Weights of a small GPT-style language model, trained from scratch on English Wikipedia.
Size: 20 layers, 3 heads of 128, MLP 1024 GeGLU, 48M parameters.
Architecture: rotary positions, no biases in attention or MLP, untied embeddings, capped logits.
Training: a variant of Adam for these matrices, 10175 steps.
Each number is 500 + 50 x the weight over its row's rms, rounded and kept within 0 to 999. Layers, rows and columns count from 0. Numbers have three digits each. The size before them is the row's rms in percent of the matrix's.

# down: layer 10 MLP down (transposed), 1024x384, rms 0.0509, rows 92-102, columns 0-191
# gate: layer 10 MLP gate, 1024x384, rms 0.0588, rows 93-103, columns 0-191
# up: layer 10 MLP up, 1024x384, rms 0.0579, rows 93-103, columns 0-191
down92 097:468516514477475497457544563489526468528584572493389453539561505546457483447479534499539469484454459482563504476511516503581458406463498528508468559494513504461385489516500518495481517536492471535419500482506521408446529515535427419458473534548584494534499480442557470468519588530426577514494519493358521492533510453542497500415504468591510518557528456390455557616524512451461449486491567523562481428460404514574530540526501452509470461514578465513539471493490460510455416501535486549482602547530472521438499503505509451469576572462510587511518521424466509541541474487538434496
gate93 106:434491561571573381511517493543522553511476475420493482496509539517436520526488512570529516558433540540565544433505535474535485453536444470472406471469417550430640501517432564504456585463539526511447511588491364469489507526507484428520614609500532525604527437542469540528443500455464559550520511442545512401408563560512532526559669549524486542444534531454520474422516482480539542420528473430466465360531574516555417534461437512415539412600471491579529482542540394498508474443501529499462559546450443392453528555429486572507536602458498546463489470453503525462504446477486498461
up93 105:459487574509480489592516498468444603552508532441532561480557631453521473478588572546492516472502575528572459462443415502435455534487502518500523441602493519383521585509471591538466504473485468409569501441444531534465544540453447452413484600490502544551492472547464471524476561498529553537423397529540517438588541549489415492450577481585513546549508544415469429398601568448482439488482520426472532482463544531491580465452535515469459458448513589444508550526431535413540430545495542460539492581439492507530518522445504560481580567530549524545561469503533543548486534473536485483
down93 104:500514491529559497496479467411530469516570463404536509441521491521450479481446469455518482594511542444564546553539486532496529496481437476520536414499555495597595506551432560487551462491472551500537521534518456390490498530440512451443603599502569523392388481538494503624485515521492589477557522448531442488498566508532458485529585476625556566485577476471542445524588478490516495572455505512423490558504511450557509350478520480488479537476437516436500492561463527573503423493597450483567430584466419536526521542504583557612471565567494583458415607540462421441460493481510514626
gate94 094:459463444451501487525506485494451500452499659461477508506560505495585560428459432514416518521398447554535610527522518471531542440533515534584498511493521465483554621441525448495477542530478478365528424565523484439455490459479508452434488525495497346533509476593509475508514471529514523527436528535480578555505575448340444597465579523518484496485452520547570505460493464507557467602549444524499526568527484471484500460481425508480545473472470495489458468451532524475450485507409479577523550512486517529498523482455622571514524392517493522399538469473525503450544467428484463530
up94 092:535430445486431549489526489445463481466462522517575523464583467514505465459494490510443605530524511440471400510400534504566522555471471542477535422465499480566450507518452582487546481513493519551519524582601593522536470502483417468521591551562480544517461464459452501589523514473521612515445478513515452502437500500488541458549572479490494465531502423524494530543617521463531467440580447524458512551570429470468559473615483523489516460561620526534488524485479520560403548601531489516480565511515545449565461464467542513566439520565650434531472521441461569424493591429418518530
down94 096:490481462507404473602535517537541410617472440548603527526499556528515540472680512466576634564528523508478467528509476517513537458507457498560545415378543600466540511438448516517540525400445585568533458456548548480515630479507499468603532509515573560530465554379461483632459549561553490522496475448487418458516554559463495477459520540528625479506534434500488510444583442555516475483572523479487477487495537467571438556434412604514445426462536538543388547600536515521458483582572497425495391493526511475616468466553532533442440541520471420566448515561508560539482496508490453517
gate95 110:582487519490503480508460584478473528485454503526582513586543514420452479477460451525470497467538595514506544485531574432565524518532546567590522445490421489433544510508517457458399513559419469571425489535535501494540587504408559499526503425536497472528499590466442320468450527431560447437467504446542644504543603549564539569451449494465523424539444487529595536531453425483455575556455495485568436593573585590429521478549463567517429484409525506552496475598564487515510519688527426486486506552525527452563528498550455480489508527496503600493546527485509553446496505477551524495
up95 111:561444486512450467502595519619497414524445445460426449559432517462533488625498546562517500539511515576531467541428555465458587485442557460456446562502382525448518500433513523503556486547360486584456446525456468531474495551493488461519448600480481437564538533541472452571503541507531537445532510539405531597484485568545501444549472484484452592494526501506514486531462518521405440554530542475503470498483492563450542406540499512478460599561478438554485451530496469424478594501431400541435567421482491471453430605464535511505449611565462410451507434624420563548519449458499438457
down95 112:458595538522511440506521519507477478513514550522447418448561460452567568552491604581456549513545578481441400584482456558460503485505514507468458551583474482497425411510449580549517454474497341503538555399499518485534596533482445482466500603518522523493472634563489512543516507480528605466566465402481478479428585429544607440478524433537433525451495492433446528495585422501589476469589389482557503505563487512503530592433527502533519511452579423430446520520506517527405424457481421515577523542456454500550450416479418520457473503527559487552597547532503576452505560520564505549
gate96 105:526456453475540437502505490583515494535442459584518538436493579487481460587542547438607539524549530545527450513392658587519532475417468443475574453497484511525477515418504443424576475552458440544445411524490534483496551479484471524425537529420475471560527430533403467537416545507544407473472536530496485537438481500439559458594433485472487490527463447442546452513481499437478513475519617517446568484493456445497605387548569522490495450552512488494489529511494558454521515503526469452508455462495547572544528498502554492546426552575463377491489480544448584599493448449455531441
up96 095:590563504516464400450455491515512579517466516473453437519570484524489558455471487419470526473590649492551548466582472485574484558500481566403502458493523536408520470529466492497504514496562572539464550466503629482481479484533544390596574609500497523498421486528515609473556500580461529494450476510542498484478503434461574528508491425401494596500500603536517524461563410505493453464503464492537636406421540511582528540494453479474522451429518490506499427463584554475502457508480518469464532493499494477454575499527508521511495471538486458533549570466453547520412517466364450544
down96 098:496453463463435514571512579528500499431600495506498473559502479495505478497495537564439427417626486534540512558469417520420482526500528556524495416446429480517605523503494452509505588542559603530424548432529460501489475413495498507487542518411485524516442512507470530478552552583484546506503471459496540461547558471435628528477608500408468471476566490487597456412515530427518456542465537518466558560471478499583524407547594524525557539469439530417507495576490506400434431510456607494443562453465423487482484515545454505447504544464472610549506625553603471446458588510550554488
gate97 101:517574444568493595416549562601537510537518489490474488521485477431508538486521447528389456478453496524600528547543548493559469464417564396529515441525526523527406461460520448465442525578497548491455521545505547519585522535548437463564526504454544446540514504499395477508487546528503513393553538483484439421486550551502491497526530522428538480525462442533558481527511565470458541484463456582491547578429454462572532495492518453501477566631503483526508510567503459503474535465503556519486622522533534618555506526421466481433403476527541510505496528415547431535515490478438515459
up97 101:512445522512532559449542457482565459545505466530491513637489479483525479457551541561519517438460445517566463393518446537534474524511461430460404501502552458473419657498522541483467556476438512584534479514599504593525479506496586467478511475463458598566461568531507501467579558476518566530551465478473410590477504509506478490443468505465498526499561490431491436555526488569516460486526461477510510450535451486485477433565412579502472413492521489516520559504527411563585492477588486444484497470490414473435489484507513530564396436509461559456442487522489533523463547449487514551
down97 102:539489413548504537510481499501490460566496440465419569537451465522511508429514471551506479528478479437510519510498480524449617568427486467448437540409477542393487483634557449423545415500449505472546436427446406549528412444503567523456490386420473467567537471443579581506502448512465574510540502586417478522541529442507488507502496465463467483444452473543409544509530588551509446461502433523501418528433527457431476545496395587525558445488467557531562437519527436481514510591546492469608540566500558537583465454469543529428402449404479519503417483495540498463520444448495465566
gate98 097:568551514498461444477462471535623495485547400546405524420566524507414541505586494382597536549543569374568521521550528459499465544562528504508438532450435470479442412502501553527542513520499560629501572521487436538499428525552529545497553510604537584506479470438487445457589598466480520510574475475389510505550584458500531543534559534411462416486482411458548482516493444524572496535464541413511503533617504457485413606426426451518520476528437501471516484493414465502463474551433559515461529489545456488406560415467504448500463462487498580477505483459562579476532446476404484445
up98 097:486477488473459528549446457380536568589447469450552547490474517528475521542449521492447466489430493494584401572515394518490560379577505512575527447538497571395509532561462558540416451514548471462497443507534498432490499458436491510492595403482454443432525463475510494413492458543395470460514531423643475493484519494550500538582530521542443496492542537482498509476466558519444500487449430521550502444503524489547509452492529566600481527404475477479524476512642424424558469475475513528478560519530511482537458434428521485567502471611574455508443550499462493535451517510501525462
down98 099:499473494512528474529492473488508511600556463437399494566483518555516577562497494504477480463467508556480500449494494488492534503461513532572447421552509498549475485548496455531494485515446483468466465512415456528480570531485492486488535551575558455482480419480507470573547556548563488404463507517535409492641410583507509539365491505525471459413547516583485410510454549541420495507458573543487392364398444513561497447536558543450406482523456511494420544434511488453477565552496549442441505490497460588455484604527523525556524457504493436437522525609426490559584479525450411454
gate99 099:583492541464523428500464478519450463565475452457554424436508541565457529481565523497552505421548544424591491487456525423483447467529532398571421469477576478552383561450477569454485486504490493490488526548481484549529488516493549574477535495535505466563603501415415390553549535507557458451550463582465480562537494457469495495503505533426472521473491431564489503474458422492510557416532590448509504470519503435452455500483407481518473581486500579483476476491454497510520544527488512467562490369530505504502416514499445564553465482462471440602562434422469461480529523489469408441
up99 098:426533476483551451524511501464540535457584504505539480500548497477531540474458524547413419475479535538500509514458495558509475414484576477485443404493349479485484545586482460487451503499516539518490439522468447447419504494566572555428483510489488493460399474485541501586418565532568394545403447395639561599508533520472572520430595476535426517475501510502409568602493397493461584472512444485551512518438513457511470509585539500498474522583530590512467429543526495540441427460570385488384493516397434506422478521544492463464498540507516391488535541480501504486544483502580437490
down99 099:473458534463446534538568531602503519458624540534436431514622496436543518443558475563478442541492437454552445454491523537507487398540425442501597439488410540482540453521562516388533536542434507536482480478541556563441475604486486515466565460544460489454461544566471479459427583386557507574412599494463501562538533502511458572478542551415508495457500499457528550508486521505384486471530523480490510464446477447498477505454468475460491461501464552444547461490496565463473412549492587561446568584475569438503521439482625466548409487456494422550540525503569539472421444484410572520
gate100 104:488498513529517476605489507535444526539525553456449398436581470457506533559410528546478489529548575502365478540479486467499485608541573444467552489465521497463455553518481528472444514546528530482505465502530545528467521568542535458454520505546477462489565549537543429588480523444574532383485436491497454429565471432569544508474529538487533455439602502463566527496585554532426392541538480461512514461489546606458583563531501460383433517472521561470448493513446459492396458513495504555562536505555492461534420450427480542483522545451407498517495517473468536365383495530537475497
up100 100:491481508441567500411497552464481457525452532484520455432490511521546529522536576470521512484465459492538521522545512536486439581450480481502533463549435454490499577436513467515517569479464444554443522462391549451589502519498390592519428477472651525513512548542454421539469448604433515503550543522503462448535531506445533484594385433502460530487520468518488647543432514517552475546474488472510487452470449488500458506430576484558608551535548500509539578425499504575531526521504548497466471530419499640527497550512520484513482479502557549532636434495571500442518511434405559468
down100 098:559380531503466477447492546504466556559554536567430448534530552508478425570519486486544502453514476472572443531466607531504594471473553461543429445494432430453489433484501500481584589495490417545537541418496476385603420610462490524480523473529592508459546589469443386418488442488544499656477509454527513525500567562471493460514533482486420499534466488516524520516457461488518470454484515549556495497533586479455507558487495527467409599452553503462580550457439541570577441467561541565511497594442535511489534557558507496459477450508664587578539536422541555469567456532523504504
gate101 093:548551469533471462430512583497509430482513528531544519522603538457403471467491549516464468495476495578473453455486600441499473481484496498630559500519428528406545502567544521505501582535543485615399500523455405516609458461419520477537532516589569462539563492509517496393490477571497533567419528659403400498521492515465563516467450597409541447497492576517586465471492434507482487466508502502592529456411469467484489594559466437467524517539539535508541514525518466553478516510527437518528519413486516460525503484488431526533396511443518508561523581431595445564423520454520389506
up101 094:507521486496413497500508481452464524418551544558556486568478451497519510462563519517489365461524531543495505392490468527469446522554517531541569459548467616439451609579614514527473514527553557544480505492424445477515547564472491523573514477530533458549503427477502492353463376550550540545388559674442507542499449482397633444423467582432502490476488608425579498500479469504482554470518509498536495470485463478529554547479539426522533459480437574496517397462496537480534473611491454469494544492515498506508474466524532535532502489391494508526488516536582490525531560503527463469
down101 095:461532623583506536533540476487558503541517508511465521463412432557575557501469400525518493486463448423523436487496454439469524510517548485457494550449516467481458495418443508497544460457466558405547530489568485492441479503582482470520487455396465551525532524496504483586553512466500523526555485397507603496529533520487387517487505388596471469540612432559388538507553455499443451427532468590503446426524501494527503425429508602569523525471489415521464514483482473418441593524471569464545423538530463476479517511483505479508559504544464507488467455472414475480569524517417524556
gate102 097:480513527519507541515549541473562531520480482411516543512515473497513462517482545463512441489564532538498474629447522404526498399480550517539595450489492494449493495426506549557475444516479582584491506554501510483545511540466542605461562560422487540552516549558468483566463475484544453472525475466452471430480497470440500562395510466452446417486543556503566494513430456440529537350569459527421592549468494550460400471444580523470462514507569438495571448524475528553448414576454504518483434527531406436568536474465486500563487561417506500505559492407433486537430519503486385476
up102 097:522587462437501461449487397465534520563464455546425450491564579508519577526467453499522444467513566470531574555477497546425400435455562533449509576538475448452393441481463568484506511538411461390423439420585576500476511532430419561543539516499525498457490395486503547504596519534514417461444505468646497558478510436482443504448570470541551507535510523482506534504543523541533427519567468464487444559440597495507553436568442510556479567466464552515501537453605443509509484480567539486507498451577555528474518500494509454592429534464565518499472427674452512463503426582510399498
down102 097:511498524476497486536463427484576382486453453510476548432454558430534519479417486475479500450436622567582454476502564502592514488497622481548533453543567486535480557453478465518500521530485477452516486471510559572508476462446509462505527480519486539481545524487458508505443496544408476451461465552434526485479494542384559504439443603461570515464481429540508469531425485457579477436507517491459521470544519517448430521488596394535502511490439423520573525528517531522459438393568599616502531463446491463482570501476415509499497468390483454576510462444541537474517580505630473529
gate103 099:518503541453409459499552461555478494519466585513487561556522531483523408551553497498471448546576510483456484479461569594403466516427493433531600450412535540560495502469645521456505458506550563559432538543542471422495522510404556454538545410489525542493530456455568489449447473545475447456397465611548505526534475487425546436522542545513525425466588493473567396444457477536474562600558478468556557519532423490607571545533600479427488445489515458423464594509501558499484470533374508493420396566560529511525446549529435521531492459433522437551520541464501496498425446467530505503
up103 099:531540420555561391422486419480416438441496592571531592627508428550438431558439447485584488488491459482552507591489536504583611443483500504451467426479498356512489518580517532540532497451557481449481544538475502474500485368544441511413497460576477485511535528507454556471361476469423452512584417497459537506451458537586474524533438516505430439491517528456563509458514507538495505529514529544384445512461491500483591519504576417578542557533485482559493534519482440502555520416452522452566418484494495564533494483407504451445523431430489493528447443524575422479521506497539564553